config.yaml
d_mlp: 512
vocab_size: 6437
beta2: 0.95
weight_decay: 0.067
batch_tokens: 16384
doc_mask: true
train_tokens: 119100000
Each number is 500 + 50 x the weight over its row's rms, rounded and kept within 0 to 999. Layers, rows and columns count from 0. Numbers have three digits each. The size before them is the row's rms in percent of the matrix's.

# up: layer 2 MLP up, 512x128, rms 0.146, rows 135-187, columns 0-127
# down: layer 2 MLP down (transposed), 512x128, rms 0.107, rows 135-186, columns 0-127
up135 099:502434603512481497556516446498594457433488481508466454429447470463514402597442472488547507543549411571514549495465518510456439461596513460515475465425481431534501489463478472496582496507490530554534482455554505595468556537454485475486524505495475411552419529542591533517577552491461583501580485512448473477554498460501477489700547559429531502508532418458490517520463467493616399490483
down135 108:585528552474491589529512438526553518549517507490506512561503378585506536488609534471468451510453559530450457493479536434499501464503550483463490442552491561544452514525545579488571424545403459516557415468415535558382455579580507537543498493527458484533516448562607482446482576488490521448540482475355427499504428543575556530549470622559512532440485530491487561562497491452504480477490
up136 101:609516506479422551506477420486490577482407471481533426429538474517566464356563521552594479542465457502521501511460518524582510554559556497482520448599511457510621468568527510470457587529567519389519444447488492517401536567473498491483523418497523524413513498423465502528549596491455457484433556521441414488498478539434508550513489556444501462487525455551423559510406540492498522493562
down136 102:563487573530521591506467484588495436540501476472571449515457471473388436508453468531512440502566487521528527433479456526483442588574588465500500580467543526545474495452539498426503496350479468464519599567498566591433494457520469524440582530525540461451406484467608470485466562469467588481491559491507478507526602523575431490507559503519508451507578536614480479429498453450487516418491
up137 096:472472464524503526537465548463376505514533533468424574492421473420445438586517504548455474525394405587481423523420496501495491457612474483550521439513538547538602580539490516568477558654559495489442499448477556440511561490536514511531376554454485436517432521501481499510458497501491524524557454592459556490449570528423541549527404521542497566540491526452465506475514438486559484525476
down137 089:539449529469385536484546512474508597534531438531539523613528412426471485506517468482427513491551487520509445493454489478526467561575483475506498523483499447536441500436499484503419459387484494496450569574521507458432559488427495525364510496520446409452514512547563546527509430561494627563515519479451589545507563488516513545605473462530437569469494499555524486487415550590535486435627
up138 094:507442494495520498532557493477510455591538495516514553510534532529564558519491467483513530434501513458511466516537404516483521605512489534526482403479538390502529521485619410540480474473573439441426369480474513467560428381505490459574558492446535508509560510541491479485465373510479468486576523558399517539525515382432560531442350519462512536485569489427467560445530513450503529475525
down138 100:587440527566506484466565465589517500472592535450479529473477417425436506459452534530499489563555484505452533460467525539513481482507482496553535581436612541399511444487521488491542597573495629563450491567505437570450427532459394542538450501489526492485477558561538512571438430468439494437436530412539553573571514558481502487614522469452468460463551558541498464506474595515505478540440
up139 158:474436448545553494506500512521491509491447569493472442550525533419503472494519565500576522539535511520507589534462484513417516439560445515461430484533576485443408473598596485554486450386422389515466605577477459545556471498513589420572503588428485520535521444517501467418475588483538429570564476566422456482512481560531496482564378576509464493437518518466475513532476421533521521513516
down139 154:491429527538539534552403524497507532519348530456564555519511501509562521523444488482513569547503520583525515547514528528498534452523403548495541491433595477480441532538558546536452444512461473448406462565438471513491497547473510419592486479412467542538441469493507522498505568468467477586519399566396390477572500459533557491342428422544514436475505514560494463554517448470565505486517
up140 118:501452535447452496394486512492434458487463496409547533539477482485547490593444528442554474494463499556489545461458486483430531434441451519581522479523409489521436580489461489522544443666535547497476506524498527476493529471541543481490657522384443559549484515559427509508501494632515492416416402462484543464446503518463524545559518395478519491526511488524408464531540478480605531528539
down140 108:486562428485505542486511491479583428520560451449444553538421493486491387489509672504512557446556558505437533540373450430509557463425529478582457484525486566570529539435510379523424458494539519412552517543522554483526456483511550483419515535478402480484399437509476451547445535536532483490464487459480470443488459475514595536500442498478499508427557472455471530448526479448546497403450
up141 089:476431553479574538484520530496489497425576439503538478593506570508498505456487519544483541567466562500467503577468632510502469543482553559494557575564573449467519480557513511587487501452410457418509541454475406413400402547509485480547478517513537393576497553436594397507456465452482486508494446482498462526595501531540533557474465501377511604450535481521472454475490539537580558501516
down141 093:508524508442608485355532510509498507511521427550481518568478446497506473511549503461467490492465536653561551548501438485462395446482484466514506582455486469542472522493531483609494501537423548549540566453499529605556509541467491502525505486497483534530408491402401457541553440533526575501457520429499555433512494560422513515527642461470586542452478581503475514453583516485520473578429
up142 084:474417547551520481559478510586457413472506502446509575456533585463576515523492488390489583564576404530463530478394507506457506443491445516457530523516479486436432525478544517513537576453471432452449410459433533540513482460508532435570592410452529478518426532626542467533467509522450426490484465457465480482545576352524447500509517534465455481419603509574469497506456536497535488540531
down142 094:489452501516511494455449494487545475428523520521499485540471426484490534484497573556455475480473564445557512543494510445504491560531570453522545487469473588474529458564573518472586507563526616486635522512616393450390517532465594551500448576540470553505447517471539474454447561483509570485442581512415565537501519644520500553427571459512518488497370546488453515497526569551535569511498
up143 108:589462489462533454425550461443580483503462452548530411489571507544579540436394531521524480517462498423545519532481539638553467394483535507562504538502481536504403576429528445529472522507534482482446441548471454425456459423501495506386475417521420509474511522563515464493437509539443502505573463561494477500524553552517467520563419560446558392499509421545390448535466512511451484472430
down143 104:543500445456357499580507540502539551524483505535456395512514478552556480501477451501578473435524525498510504465457629584537526421466513491482453517516479502562524498517505490469544486458456492500507549430446484451524456458583475526433577521591450413524469590502527454495558614473461437471587441462553499480477502576580491429572460467447499534476493497564550684540498499526529502412565
up144 098:411472478489545457488460515435525538521557511454497520418427473470532449473469522526571490531506446476514494444490486512487494526524485473493573408569458494568485578494441473624492537538455445507540488418549498547530433385520462543487437412514573557470447502510493464511512599521402459439578508436525567481593479537583457430489450585588470494404491526500573476639491493473523545387472
down144 106:541545476511517546556524549407521504495348544549488478478509504542536513551500469482402539460537471509494505531450522602504518526432499483569502459526490484526540462519540437459461451425465534582495437601453540540470467509472469449408437628520540542435543509510541457455473549537583493504389510479390506464579590489503510580378492494523528528357460472482511501514506443412487453561445
up145 097:394549463445422475505554556474496531525376497529497569528521453582504544512522523500493502465582454584489500425474430591518500518543550502467460522522456426481474471511470539484525484467419525571451605524443462499440541407608408518559540503509460493575640471538514479548514472429514384438428549524567570487542481511475495518506521478492408496495526544602511507455532482491483605428556
down145 088:466406516517524447551496564399433450529508594420474521438545526416493535475508504550491427532516440403454517425511575495535522487526503456542544500563529498537504479370561474538511510442429479556501416381525505515483524447551550522552422444440552520484465502448507557527507440503484531448433514523556538537474442509436476462546467490570482492452534544558525539493603343583520598435525
up146 092:467429522421421400515501497550483517474497520420533427492417509503544456509503557468456492474512380503508454447467525389551467498510431517444555459445465508511562487475445459516499446580514393439499458411513391513487517487480581511506507512416495491517460574571467484556513491474474534502542439622532427519498581509424514568588461519416492513418582537418485492384522498480511550534409
down146 122:579572482486489528529629454495447568522529533540563511585549498409504481524437486583458504531503549570531519516439527466415512485545456537424541489491484525486446543533566527484518537473420592566516572455506520456433552509542554492545505562494509494458496393444429530455423608573475491626409473478544414568488496531485459490468489509389490470458517478604515602546470544555442487543500
up147 114:562515554540446529504482495474593521461430479539527487384439545520507521486577497475498550569396427506458547487568557522362462513606485512507558502465490538552508562546468514543513663458593467457409532502546425514555560518558500532492454475478533500462376574462538504526473483492481525536508513458494461373451442493504497572538506510597540422518490466523499495540467439541538549546584
down147 108:602452588445497464530465485462548500523424511498402466489468535478485534495538401423574631483475456529495534467512493518529480483478445387499513433487532480540475465563495588462503508428550424520469534577484491340550523401547490542415512417440579457479435565444528445516497484571499453452469564481551522625463591551488501536468516542519411478513536533510427462488494467522470529509466
up148 096:419473526513391547423547449380566528489501391470485482505533519499452450527476492519504623513461450476408501485521512584481436427504511474510492496513558560510490581482497565538543493617548503552600592507461477480577477494436484555519464504509569472519368503435520471412448544468492431479588512501550532458542471427511469522507525421465496433495598523544438505566443503447536458410461
down148 095:548459458522566496552466492464550502589514455487449460442444533555490424387463460495524476428479579478500517509432439455536466486520515434525431402482552598535565466582505423426519510549427461485400520510500462509550474458518587474485409517522410548600531442472473483526459584420528507428498521501489506522521585561648526576496473522587472467487507586496521521585484498553432547485479
up149 095:514514409545490489549498551446506453473589460508515528517505496522460419514478544519470513442493528492490575441492504555599457532502466469469524499440463427500485490560441492558542523497595546485382512472402559446481493529537522534549417565519431566433539418406425480440572484447586425479578509526417481482540557457478590453422535562419546522433447541499360480537524475517567509426537
down149 097:581614620438498420557472493564471552511556548511471502511446352496472556530572521473509484581492526554477526468481524539427572430519504519553567534527463535482540494413433587487494545581510479516542469566474427502559520536428549524510595460519567444497487543435568492527576508546571545485440519516518507422502510606513472489522547443606580595480522567438554454492472514494444491503465
up150 101:526413538466501533468407494483503442493557554485439411479449554492498479496492552504484490492513407409513507458496476536510519496516531476556394480390590557611494565488423478464521476492445479484504563566530484471509534522476513503565505441511580498359416492454384554540478457468534468616454463483505469495546557544584485473581441465564598489447539492507535549565390523502468549589462
down150 094:510493483494497491509511543477483495398524378567498507460411507432513457472549350493551430532545572518506451538474514554434429529621435527448502414480566461447470466478518486588490393433584500514470570491496432482518461560522513511513427425501371565537550487504486506511466499490558579517537491587554480552512452501503521546532464574498451542582518506527469488397459466498586469400509
up151 103:479593516442537471516447538455449480496503514487494491605517539437437509616550477598486450479405518486432495498435565586441497373553473490496506522426477454545436531498486476482458512565563480579579576507506367483614492465533521555513538486466604407465452382535473566528483481525574503520480500413475523593499494478440506518437543534513434525419530459548551480488502513503488456556506
down151 095:448496484581455574568586518484507506489409607502486552446409572410554504440505407535522460470524559538478514500559503440511458520508540598460511592429560499363475564426494474402484494501517367487472432501497445450416480469502494418422488514462461489490501520462558548550535505475463413594512597486468519461498485510483476544549435420472537541445542484468456466455450480546425499495476
up152 117:471589492404533499489431495521490500425543547498527545483475511534476518538489552527611506484458516473530535438578461389533507438560602480460553525524412491566552404487530461566513563458499511424465431486441454467503468490559606495513416507533509474493441537591513515408468376461553472469496421513453576478542451552474541589477494555508502431581407467571487453519595530569488505433497
down152 112:528459447542567458481469476536512488415505515518479574482452457570538446590506460483435443522418549461463482425495483556531576523496591475608379482578451563562388464482508561477486493470556540528479499476415545543461478528441615433529510491460509446433477538516486506525438446525552394510509494574473464453574537540519541531451527593383499460507443465525537617572470454507534558488488
up153 099:451461494516530536500469527582456481502542494525444546522535544488598474486481521492492513504334560537390442540522437490551450500504431512529474485649466605541508520556469435476475449551556530507487479532461520405457536469501576574495549489377505494422438547490503421327424536486525494524535466486588505574487465547534402466439503490480468556522544524420473481460455472536506512497513
down153 105:500479478489529511468547502432555503508493573542434467528450550416624467580531457453510497418451487563418561484424536494557458479512429499627500508447492495533444506532571444523407549533570502397395520512443452554546508503498453485501484462448475473420464536475526489524454528428485430501391586463538491503483418540505418396618400483479489514513527472491445538500395493528524491434479
up154 094:448528486494405493450568416513439494568458492486482468465509469422450466481465452459565507516595510495516508502453588487364476424460429568525524472405519530447490544467393557538500479556585514484427512398478452549508457547481487479541443539529584564411507424501446510526562566609511570620400459536555488544497479499437457474538531469498425534453473521508464455554550496507499458442448
down154 094:462564481464492473449514464519459341406472520513428496467522471510591536474507519417492510557539484369533492599533489528496545556399418534542534497535510566473540505457534463539471536526456386548592490564477540579492451519511459467444503482468479505556519518558457518478435560542467485465623493558525460462500629486539509540462456482437613469531507511429422398512467439460459472512480
up155 104:508526644450525447567484533440487517466492429569510515506482450441459441510498525462513550476484622510481549472439449495451546423574565556457481407495423515559539601473532524549501590553441545401459444460587589523503434440560519488479423535459606503553520451454506553481542526514498542445534529582550430467472466451464511526465490524442512449369520523488480432555439486513516467523424
down155 086:510509460525508518535506562406530618455517517499544546461510515632533532452515519470490638547540517496512463436561434492530403458489456439402519533511468501415475512391555453450514469407394537520541548496545450442504444432439454474475497530490491518522494477392459488467501610520436495460360494562517494506427526438491526456516552413497523520469541439482457564486516419473474514585526
up156 090:488516481434539519482515545500438470488522505493546493489495636484468424507469534478515471455488553565504520463491540459498493476517585458442466402561526594509516506535543396488470542519547581400583545498474500511433511402540560548469474513523536573520492461475436581451541403508515424526552433608521465488432519447444431510474600526563545535532393414568569494530503499525447487404381
down156 100:519474454622564461572483616591512525514521441477467501540517514428505477554445513493537431486478514505466559476539555571471456520542518495576529604563567495516533429432560495530537550465434474515437580526501542472491468459444465467453527555448535486505496459486532570511445560537498442503518520556537535518559490608556526421582542467437469558401554638433554516518624535476512515536399
up157 088:428440562436462516493443452530541474529529522487525513503528543439457459590596459498514395483494495502440432551499546481473425467488509550508489558530501529527513466527512532603619462490552583522585500483493551490432535471456527423599519518474540535519513427504471510485527519499539498545561473530623485435382420490456519472588593555561590573484374458589551496439453418530486483472486
down157 095:458537544627452448492502484507528529489435439496549464499492501452401569503456606418469485484390449484577560477481517450506490500533527542464594540583564495490382377552441521458491479556533580409510423441500394464437527497488510530578465492516412493527414558446442435508563471502472487455419491468476466499501441523387544471562524457420471521491491557541549510480559512488511510522464
up158 085:518433505436474427542493539549473545460578475475487558491483511513498516400481540504468482479526510464507504420476581411464528425543433608506531461535455556428474522451532523519496503504484410492550510457532395502421483595544478502494518472506443381512438553477513532568499502558570472477449530571561383570451507492474470507613509453467435500478627539434389506541462562585573558481450
down158 105:512392600516542542440472498552475455463634545420504463484518498558553383504534469469492454474491484586454431476518561430521437519479523460482442487513440535501498428521560474478559454538487521527546547494510568485439453478510495610485450531482525491490464482523646413569504550470576554460568441417433368463547534549521501553490538595455522508545454553536532558502565430456489452526474
up159 087:491503481524447536555494554481536436519526513444482412354482448498550527631457481453431501439462383623538498512481494448582491587445425508526480432473463533481531550481486429473545485452566604497521458460497440578541455533515512522512525459480480450501555469499465552508522477503522558472475471467511601474592541417437439468558513569576471590484520492557575611567496516451445466546487
down159 084:574502588552497438394439458570532434565558525393546484546523493478477580536529614451546516476502555416535480553519489493434408430497494538502541497523589616522459506572518577526450476564465477495486492541548394598481525514471538477527520552443456507500459514482480511529628530507444548519537569586518475511486589567500556557447469408524451534500439526490507527487551502556529548549587
up160 094:477540435540471496549532500579538408437440474427469471473499538505423588553471506481446536534424498465463412417396543467515473459428511552477504371450571499572374484592579562500502478490466464460528500481470463507571586476432436582481468564533542501502560467514436552521566556511545516602535502505601434483526457434484522542524515499629467489532465498499465407526489494466551500522476
down160 103:472463533575522471465450573491554444494447455511438501549453463500485534389502563484501570525532357419502435560460429537633432517543487481483515548566519522464442385484488553498552462431432470545531494516447504473457503529448452403513508498531549553533594540442438522609554616531444531486534489524415435439479491466455525483451554496427533473515504524453505544463582486595550530528479
up161 102:530497560490502564603573396461601460502440601378507488507590578458499572453478543471510515503556535454489461469488518476464453519470536494491497451586472522521496535571534516525470489561471534486516650542473497467508530507450424567416459556501530539454562475497463452402621469525517442488508492510528464485415529528498456552487433416512446525535599495512504548582462584440505432487600
down161 096:570578527481544546465536474441535463506501407509513554439523492525557468487432488559579528587476492572449494524570465582468482542597546529549392517478490494521512457499484491544511521568557453587515484470529604525490589573437488487496519550491626494510470486576509516513478455535494399561476425517416474467521462550463499506617495488408478500388461481435520501458607440534380504543447
up162 106:487486526493517544476538521452404489514477538476458478521453582440499436491417527470544500576460476580510567551543491412534493501391408510586493412448457537479570535449494428516534490503523499504486500571452593582512508442472516496533593371525548492489594440483540562557556438542538555576495466519411515501447539554489473548486490468605464517613535495572397475495480437410480560472516
down162 125:480524456542487483605464480485506529479543562467493484499603637465431570524606548424536467484528446463476476489466441490545421628591489442530482526530554491447550443507480513434485399391465558469623473528607587492483484467446465507539554442485531510474588473443553503487473493496460452586522520547549557457510487398503505458507527516505553483524383538446465451573489477488492482461495
up163 106:539509560509442423568524510505504587489533449499558485448487580446534502560534487476469430452466497556503469423499513510497499431682511514478503491440388457560528556445549525517475604516489393461484470481480467472578451493554465427483522458461464550449480526504509548594492459499413512627582508561521526466585441555467462589543520548419517536513455495469545423593480449555546493556482
down163 099:555541535486447553499508472468457485536479526545530580615522414518461500515572426582472525420468563420544444565504426523519564512538493457445513467444505469486541554508592584514398464395473528486532468535529481522425436492458437531433567488504507440464423535460543464515521533454484563456466467532468543395454482423532509606584539501564491525481482348453539515422501550581476443521524
up164 088:468443482421517512480574435494482556495523496476586449607509569490475580443498511499463460504588572480466493461417564505451535469468475440514536495440478543468445532461527507511461483477520394511354467524499539438483461526489483514470572495561544446484466605542558468464544499545501532530468562497408450542493599401430544526456476391551482447432620485547404471541495590518562558449494
down164 075:499436476491468488448504549529531425570512519563517394499507459497524472593390531410425557475431462580509466466514483433464453483537456507426526528442503573501594461515503472463415433518531496589471540536559554483573488431523551535484537481470533503474548488478400496580527519514483604499527493465561524435480456596458581477561386514408486462467508559531630404445558453484486466521507
up165 115:474435451458513457561481543516443510538479464447517549470432495519534473386591438478480522492307480552554479515438490425464490598579561534517521450476467456545517525540495541564491551550476472461478516534619506496541488486532533476518465477403499465559414558474430537540486514488471450573475473477479522449546493400623494519514480453533525493506478369446514421456486396500566487519586
down165 116:454481541504472498459575529556426444518461434451514552488545502585408525447627480466459535517450531595525523512508526468463467577557579518506531451446509542531402548554502528658513474490547557448484495491557554537509576454533484497449449418473520361481440562446518532545497531531515602526393504464513427446529521454584526464557472517531439473482519493424483475494543408566490471553449
up166 103:519420474566385415518523476504541470542452443539546460446537543541515457516538500441504496520486553527400536507533531552510490468459518495568414392607489563506514563451506491536422580476527364451461585563425470497498510449564485557461659449418456513492465476433451530503481525438510442527510494527457462530595549440538571421568515407547487503504416498502493523520502451512543531518544
down166 109:506488580483470451424508475505486429423493462514535587512527404524519516605401502539534415490513568565467526526406541579515495538488462542561580486512513496528659542548497391491492556455464475502493567570498532502436470488529582442459490458483486478530458531460552531484477525572522452537486660527525530519493463458482479495537552499563455530612486429509415574449551612521506462530533
up167 111:468485435512505570534570488497453479535418425525491477610510485512480507627510579420424397421461528565469515478460459528567529525354494454504472566561503502562524561491542492488546549488473510483458521433347504640478454420464500468507559436469412561491537512448476469519514504537616440559527542553463552515528515502477509531546509467510526479475530495586440479547495548474472529528413
down167 105:543515547516563502499506639547481524557512506497520493594447481462576518461473494491474428380534506513478513470492512501550503508460468427423534511504541531542544580476556461447561526531537440542541590449472504436418542511499443547531521428472448497577478582471472408455424479545491488434528514464630448506494387456448429432480501494369545554430432488460431522501550447467579497533409
up168 100:526413563515500445534493476497569453513537533487446486476417486438632471570440415443510501436508471535548532464427496406419490556551517565526466465518453450481509514474560448515571509438518584579500509534616528549587481502516482499503492496431489524599482505474633463510535558479524543484470449457437485472557477431510474484572546597501408619499494418506580448474510597471556468524484
down168 094:494519502382497582432512512543470458518653513509462464470508488457477488494446507477576417389467531571465523517512471470450503421458434449481431468472465585515529538509486526543494543506517501477551473548458476487415424523552509532478468480440493515468433436527596420493455641493548517428461492478426439384588499547533596537595552587456497570452517515482548486517549527473557495525427
up169 103:514486567497494460502473524489494485393548403428589508422448489465454538428524520449548422581477482525539567427517517505455500531652539504503474498453542626429473477475518503575570570535540451480507554519599545488555512529517518530495423500531431441521400505519417504376526436450486457470555514624492561570496507412540558484538503447526553482462480455477483452525458455483523426498449
down169 089:535482561562428551499484564538515436530507475501495523545574511478620594482447423518455499600582513464452491559481512499482456483520459555473455583440446464472437500487451560482589522614490456497585435508530532477585518421457425503522486463504516459549483543474409532482376412481455539525466367533509563512445613582517525475450534479459499541524506496512497533433445453482523428584459
up170 086:493483453440583475543562462502513472524560534539473524555503573533495496502497455471491555556564523447629584495479430494484528509407534566533443540548487549526484483477446531525522405471465462404496536494558489565489517477574585441461486455475490603461376472610460569565485448541508448468573443587556617539455534465520535449591490467422450464499499489442426478405489534572475524463520
down170 089:491508440487538613468546474477416534600517459493527464481570576588444502383539446458434494468524500468545365534481480473564422488452447495472509489534536531409422560458548555563468437474450492460462411490408557436456534580475457532482433514552441508545505570531526523470470538542469472503576451483375451408400500483489516521418550452589518493451540507462466538502501489490491472435520
up171 100:489500526523467442433563497440549520548441542437627495472488543445501548422528516421614476440507568458553483512465421550530509534518522436467416455507505457430452405454497508487493561523519511455601511493441390465609499413525492626462502528417489468427501479483499504457480465452482406478442504521560559548478552479523447496556550440529603478468434440424446429502561527520461484512441
down171 088:454490563483532610541524452516553508403502457432454525465435465530452485540444489562538529502538558597520595458493451433445515537457503528495558566499539487446464504401587533375554468470396488482427461534509563484454484620448536541438654477403364498476547490552531563485490545538517414529504477451534538540490549500491489555476487472533526545441542493518544502451549498505435499530521
up172 090:583459541503478486488518531476517520471497514483519469512525457355353444498465420472546542605559509518475513553486568506533464427512503431530508583541487454477557554457505525557461463468454515476418397449455515448500554534507426490547435476500578440487491575506457520482467433454439488590492484563513495457551600533502547515568396482452405476504587423488577425545440550569534525576475
down172 094:566474435455442469444513563551546417442542460507510496489523505550449514481522431503420397451507494534435484557545423424506449469451445583433449568486554501456510565559509500507535439522456494496591499584524503491426508547491529468514486498501364590640440480567580443607533518498505497492456457488391512396531465501463488496494528573595486404493453496500474594543494437488504498524488
up173 117:475419547568541504516526566529480497440446509491496521399541574474521485543550522483582506460380512507391528456512532453490454546494485496554441593455559451514483567485580631497542468609538575523447398504506475441520540441505595576534487491479547531514455446457581417428584523520503517432488482545536506491497430513433604490428514483510481525525479521561532394495427568516510486417492
down173 124:557453529539456486501523486551517522548407656544571499434431482529622440500512515526474468539447431507544471534484532457538574463496489442388517376534381437572512528452478508541430449478464510542507492471539461568527558480516484514487493422426539456534433445495501473528485512484567471488407551485510468498586470471432528496430495521404539521541535509450591490410537467623551537535534
up174 077:494490542605489544456549618460541441528578530497534491513508471636487562503464505502549582560677492455507454498504506505532610525494411466468452516476412503562471592463520583493548570462433495578476468509430493562425503523558590490489475512539402439444525540537491546526432518482570540496456404439486498515505501488476547498434463468471524498422532549499511491505508451477393501428521
down174 082:471510484513500488484462468504434441505482463470455588453457465414450554474523547598457589461465429376494440495450554492560527460444557466555546462437511447479448498443420510483414510480535487468563571528602404409556538552459458459531486538383444438501499456480440445561416462549447510456441603481514559510499538564484511468557467458543466456557490442451483512486523532448489596497602
up175 091:512545479557470574566461461470462459468446556496479562521498565429487548517414478493441447518435469455525455458539486467507565515566532527425501553398580460476570479566529451552442536485538509488449533545478399462456564572540415562478588478481423468525478497491531579494545441490456507530487510455510426455439459495591453510471462573545568387606487519575406464554405519531494607557508
down175 109:501497532593486544477529540469458535433427455517485528532499468437461545486533505631475358494589482539416487528496558503503472534435605494451478503386633488398498478446493509430487430479465488469506474559552444429486404461478554514469482500486444550368426445458515462443527518467476490486463482453519552595453588551498496432490556444437517500416556447501518530498508498542525429475542
up176 095:523519449450542591424439445530545524529434445474534532458485502535521519446457353576523500533585506534523519475513543593542499471445553493465563475338597458541518516470398522492452499518610460416400514551447499469441528482562533506516492481440481535458470529463545526475483552532450478488470494500437481459559482535520487491482519528530563466486508506631397422459509536577592545455580
down176 095:565538533488502591532566489504483441467362498442407560611534561473429397460485529538436486498524476503556425552502470511565453489458428534429477542460516546522475489421568442471482493484468534454500505522519523395462464520544419500513518504491461560472488486488449540552525469466494492476530500622543468444444507477497503515459608434473474543455525468386494673563494441471577512480413
up177 099:471454545473515528493454491474535495543424519529659457538423519495491480565504489508497416505424500521524547423514516571482498519504507491499536494420573425550551453519433474463548512519512484528432588574492441464473415418466490605512494576549580424480497529573471453448495441442501503429483550497409431540619548586488506584555510528457501497450488493504539446470601521436558474367455
down177 084:507545563506521469525519495461459540451565510440463530418457589536513460502454517453463575564455460495532567615505504509489481487457550582423488456449486473410508521443541522541493502479546539464465395348461398471582504531600497566426507504449557484459498563532525531582454402531442533507610497536422492544421537512522534486428545457571505508528549512531552508567435475557416536563513
up178 095:467504555519457523440493542526440569505482446424368550450480441471479450588500574442533557482542632533415440479536447518558513455410464477547537497440427539493424565445535486477537591511490556504535440473515424493595579466539506552445530523450453468426486497445505511542501474596511521554532532410452579480470390477475566494490455514446483515533525465496514478420469485455612462586514
down178 087:499499415480574459536478556492509494452438527487602491515414484447473491502483490500559531479554495572553504414517590448399505505460500487470520493485515541412533468517553508522550502481387527522501446424502603507457437489548552496535489421545499538448567497682601493431452482509449487500467535461425492476555502581553455535512615587490536455407483548474510516540499498457489414386542
up179 115:494517637500412507520581483426559580541484527408519555582527573520633394526534492579510529504540459511501560510501484536465461479499488581534515468477453469461402547445517510525483516607489587512530504558610568560538501504474475571554539470511519481532426566402522433464493440533465419516482352425475551503507533455494490490553518444539445498522564465441488506453477510513462476540437
down179 115:469472546525371524563486472467519583487483470503505485480478594521632377515472424450461478608496507474473568527473513458414499554520590459490470516403526508487476508498469464508528537500469462559593451491486608516389448508502445617525521427578449497437534575576461471531495441453523495525544513517587556526519546497583459557574377519445546553492513469474544483485484492441464529467507
up180 110:474554512483482511485500463546407483473483514551527516483494550470499456573572504498520569435478566412524560502471499565404550465658442454496521483531482446496514505498361513522491546498521464428529594419527473470561538493578495438547484497461445482467531445469623445554442446531419526617460498397527511445461455547547472550490572554459442424489526446486523488570439438606490468520521
down180 095:500532537512527472516601431525492511506637492524579493584564418530552464552419477442448450414434420492562463529521567460495519457550415558487501548520550540517478590445493548573514443499508460474501571499459478521591583524453471451451588478484468533448525380532514500487508454525487514427517475450454487482456610422514525544556422575519503516549547585437497548511463458499435511578596
up181 094:478522546552445494617572479487520492504518634453498430485473548539409543483501485473502525523520544570632496520529416613540502424512493510513498527447488510431507527594649607489463464533542494470475523489490530523419563502497429474573486540467475561502525460456419481440495498512540510511479581495501467454482451521478522519516396584483599485438364571492446440464522528522443477434504
down181 111:539480459510567493426476569563530494591446426479518495504521495540501541477464493548517540491509518537513508447542492490469490458519528520463621539476557600496556490457506507432356502437511496492539400433569419453489512528427553519413469454525526611517548575509437447512437493436462475528547559441408482503405516505500573420532644444535503444522503567538580539496533421545436433491537
up182 095:493522470482550483514617457555490560492439544480544533491518556442500491551471531416447505496474541469423544518460507479547385535479547472411510514477512547512466514527622512476479440498629505520503421441470427481550496430488488508484490529611473533364553492549585426474483415483478606475485476505541358578488444592436481533525411526527501547496393448506503491439523545493524476523458
down182 098:501518497521461531469509492425543528488397537505504599529513545499512434495604547538364443528593493489583475493492527472512481461520452585535430465536555504550465500484577510377406518492532538461444531509447537534445445393503515517556444550502469560534383538569462555536540478477490464525489412360500551477481474587462431413522469490540549504536503473522467451505507580508597483416521
up183 109:497517417539478644475500401494445505449504484551573488528474437452427431539444551454540614442554499428507498472449443483463454557485564521443487388628430489517376498507591452590532494611482463452542524503570518596515479449527500497573572536450496488414509531435531499470551505572534500438496552499524537503527522477468545543497498472557500473464483431565440529518413507543508495524514
down183 117:511501382460480574410451484476498501474475502555491559506581535481476528530543504450379538488552563530528498505491539421460561494495506456490564497591542452554520529554512447563515441584556508469496520484533507536580424436516539542471607558480488414439568558435459461590455491566560595506474484404525425469494517453413629534468477512523497600535430497504575511460512538485466428431448
up184 103:414558469475485477544518565518429470523499544525464500426496431453464493509421424584468469498578450408459454519396524462403517567447548613582518536524402461488523505499633400512545525544501544457460442432481549495524562517532428549573504474432447520520460498443479464497453465416481566430528515550531562515532457555500508485438451604537471522462537484460574463423513527555568545509555
down184 105:575562512609509514504483470491546422560445509517497444472497505499546446452502487577522531623523485369440458546450517556542467467497571469473529533414557571459580522471484454447474499568492427474525498487568549461502478533504369454496453545542477526395563547535552539459402569399421521523570477604473534561494492503522602523535439481514561533503502517518572546555491554454533470430457
up185 098:497541497462532468548459552523513385511521434459562465433431484520502494608405519594474493472460440534431576419469486557536406516614548473484428503529538456636550520510513476528569460485500508497443477552527526513535424499505508495488538521493485490553503462627521446476567497538520473431541448508399580501528480507517395511518523626438446537547462520526499467443582503370496495554496
down185 100:526507519493529451552556438556518543538482615488561504477550470477424486577465535501487553477488649470513520515536534521529465512392495582446517525527486571428534574402518492452496477554546448407444454468484464532547520422498559552484485507550554578504523510450454481520514511562444515492596526630549608487434521452488505437399516455625463399500461507475491554533509471557512517590532
up186 107:577517495515512522525490611459464566463407428481532449482591509495467489456443430568487483452437575448559448467469527502441480489407470435519503464385538482562473519491505557492339537509534614533438541535493526490495458545521426499469501420405492509491512493530534496510521463559406531504492520553631479425532419509533529596467495506518406495504489517544588399503459525545584490479510
down186 102:462444541534553485506508527509416561530529551579503530534426483571603473482450548520430492468506383569447464552567430520450466488484435588521535388509454507441563531516515515496413510413498502484441447618450574529526454481493496537431499496431500455529613467515511538557425494527538416463518440477425541524581466550484486387470490517497473475532491622422575463506532497513581494522540
up187 087:485390508471540572543419569428462460517488492446546495425537535493502523484429544580496547466518501506487497474523511517563451468502488552494492500489551518378553569465484499512455543423459402544363563467494535574558435466476537393493449536441555549547469586485519497568494490532569424398555545450503548495482408378417528472483493530564423543485540512510476503412575556499534543512440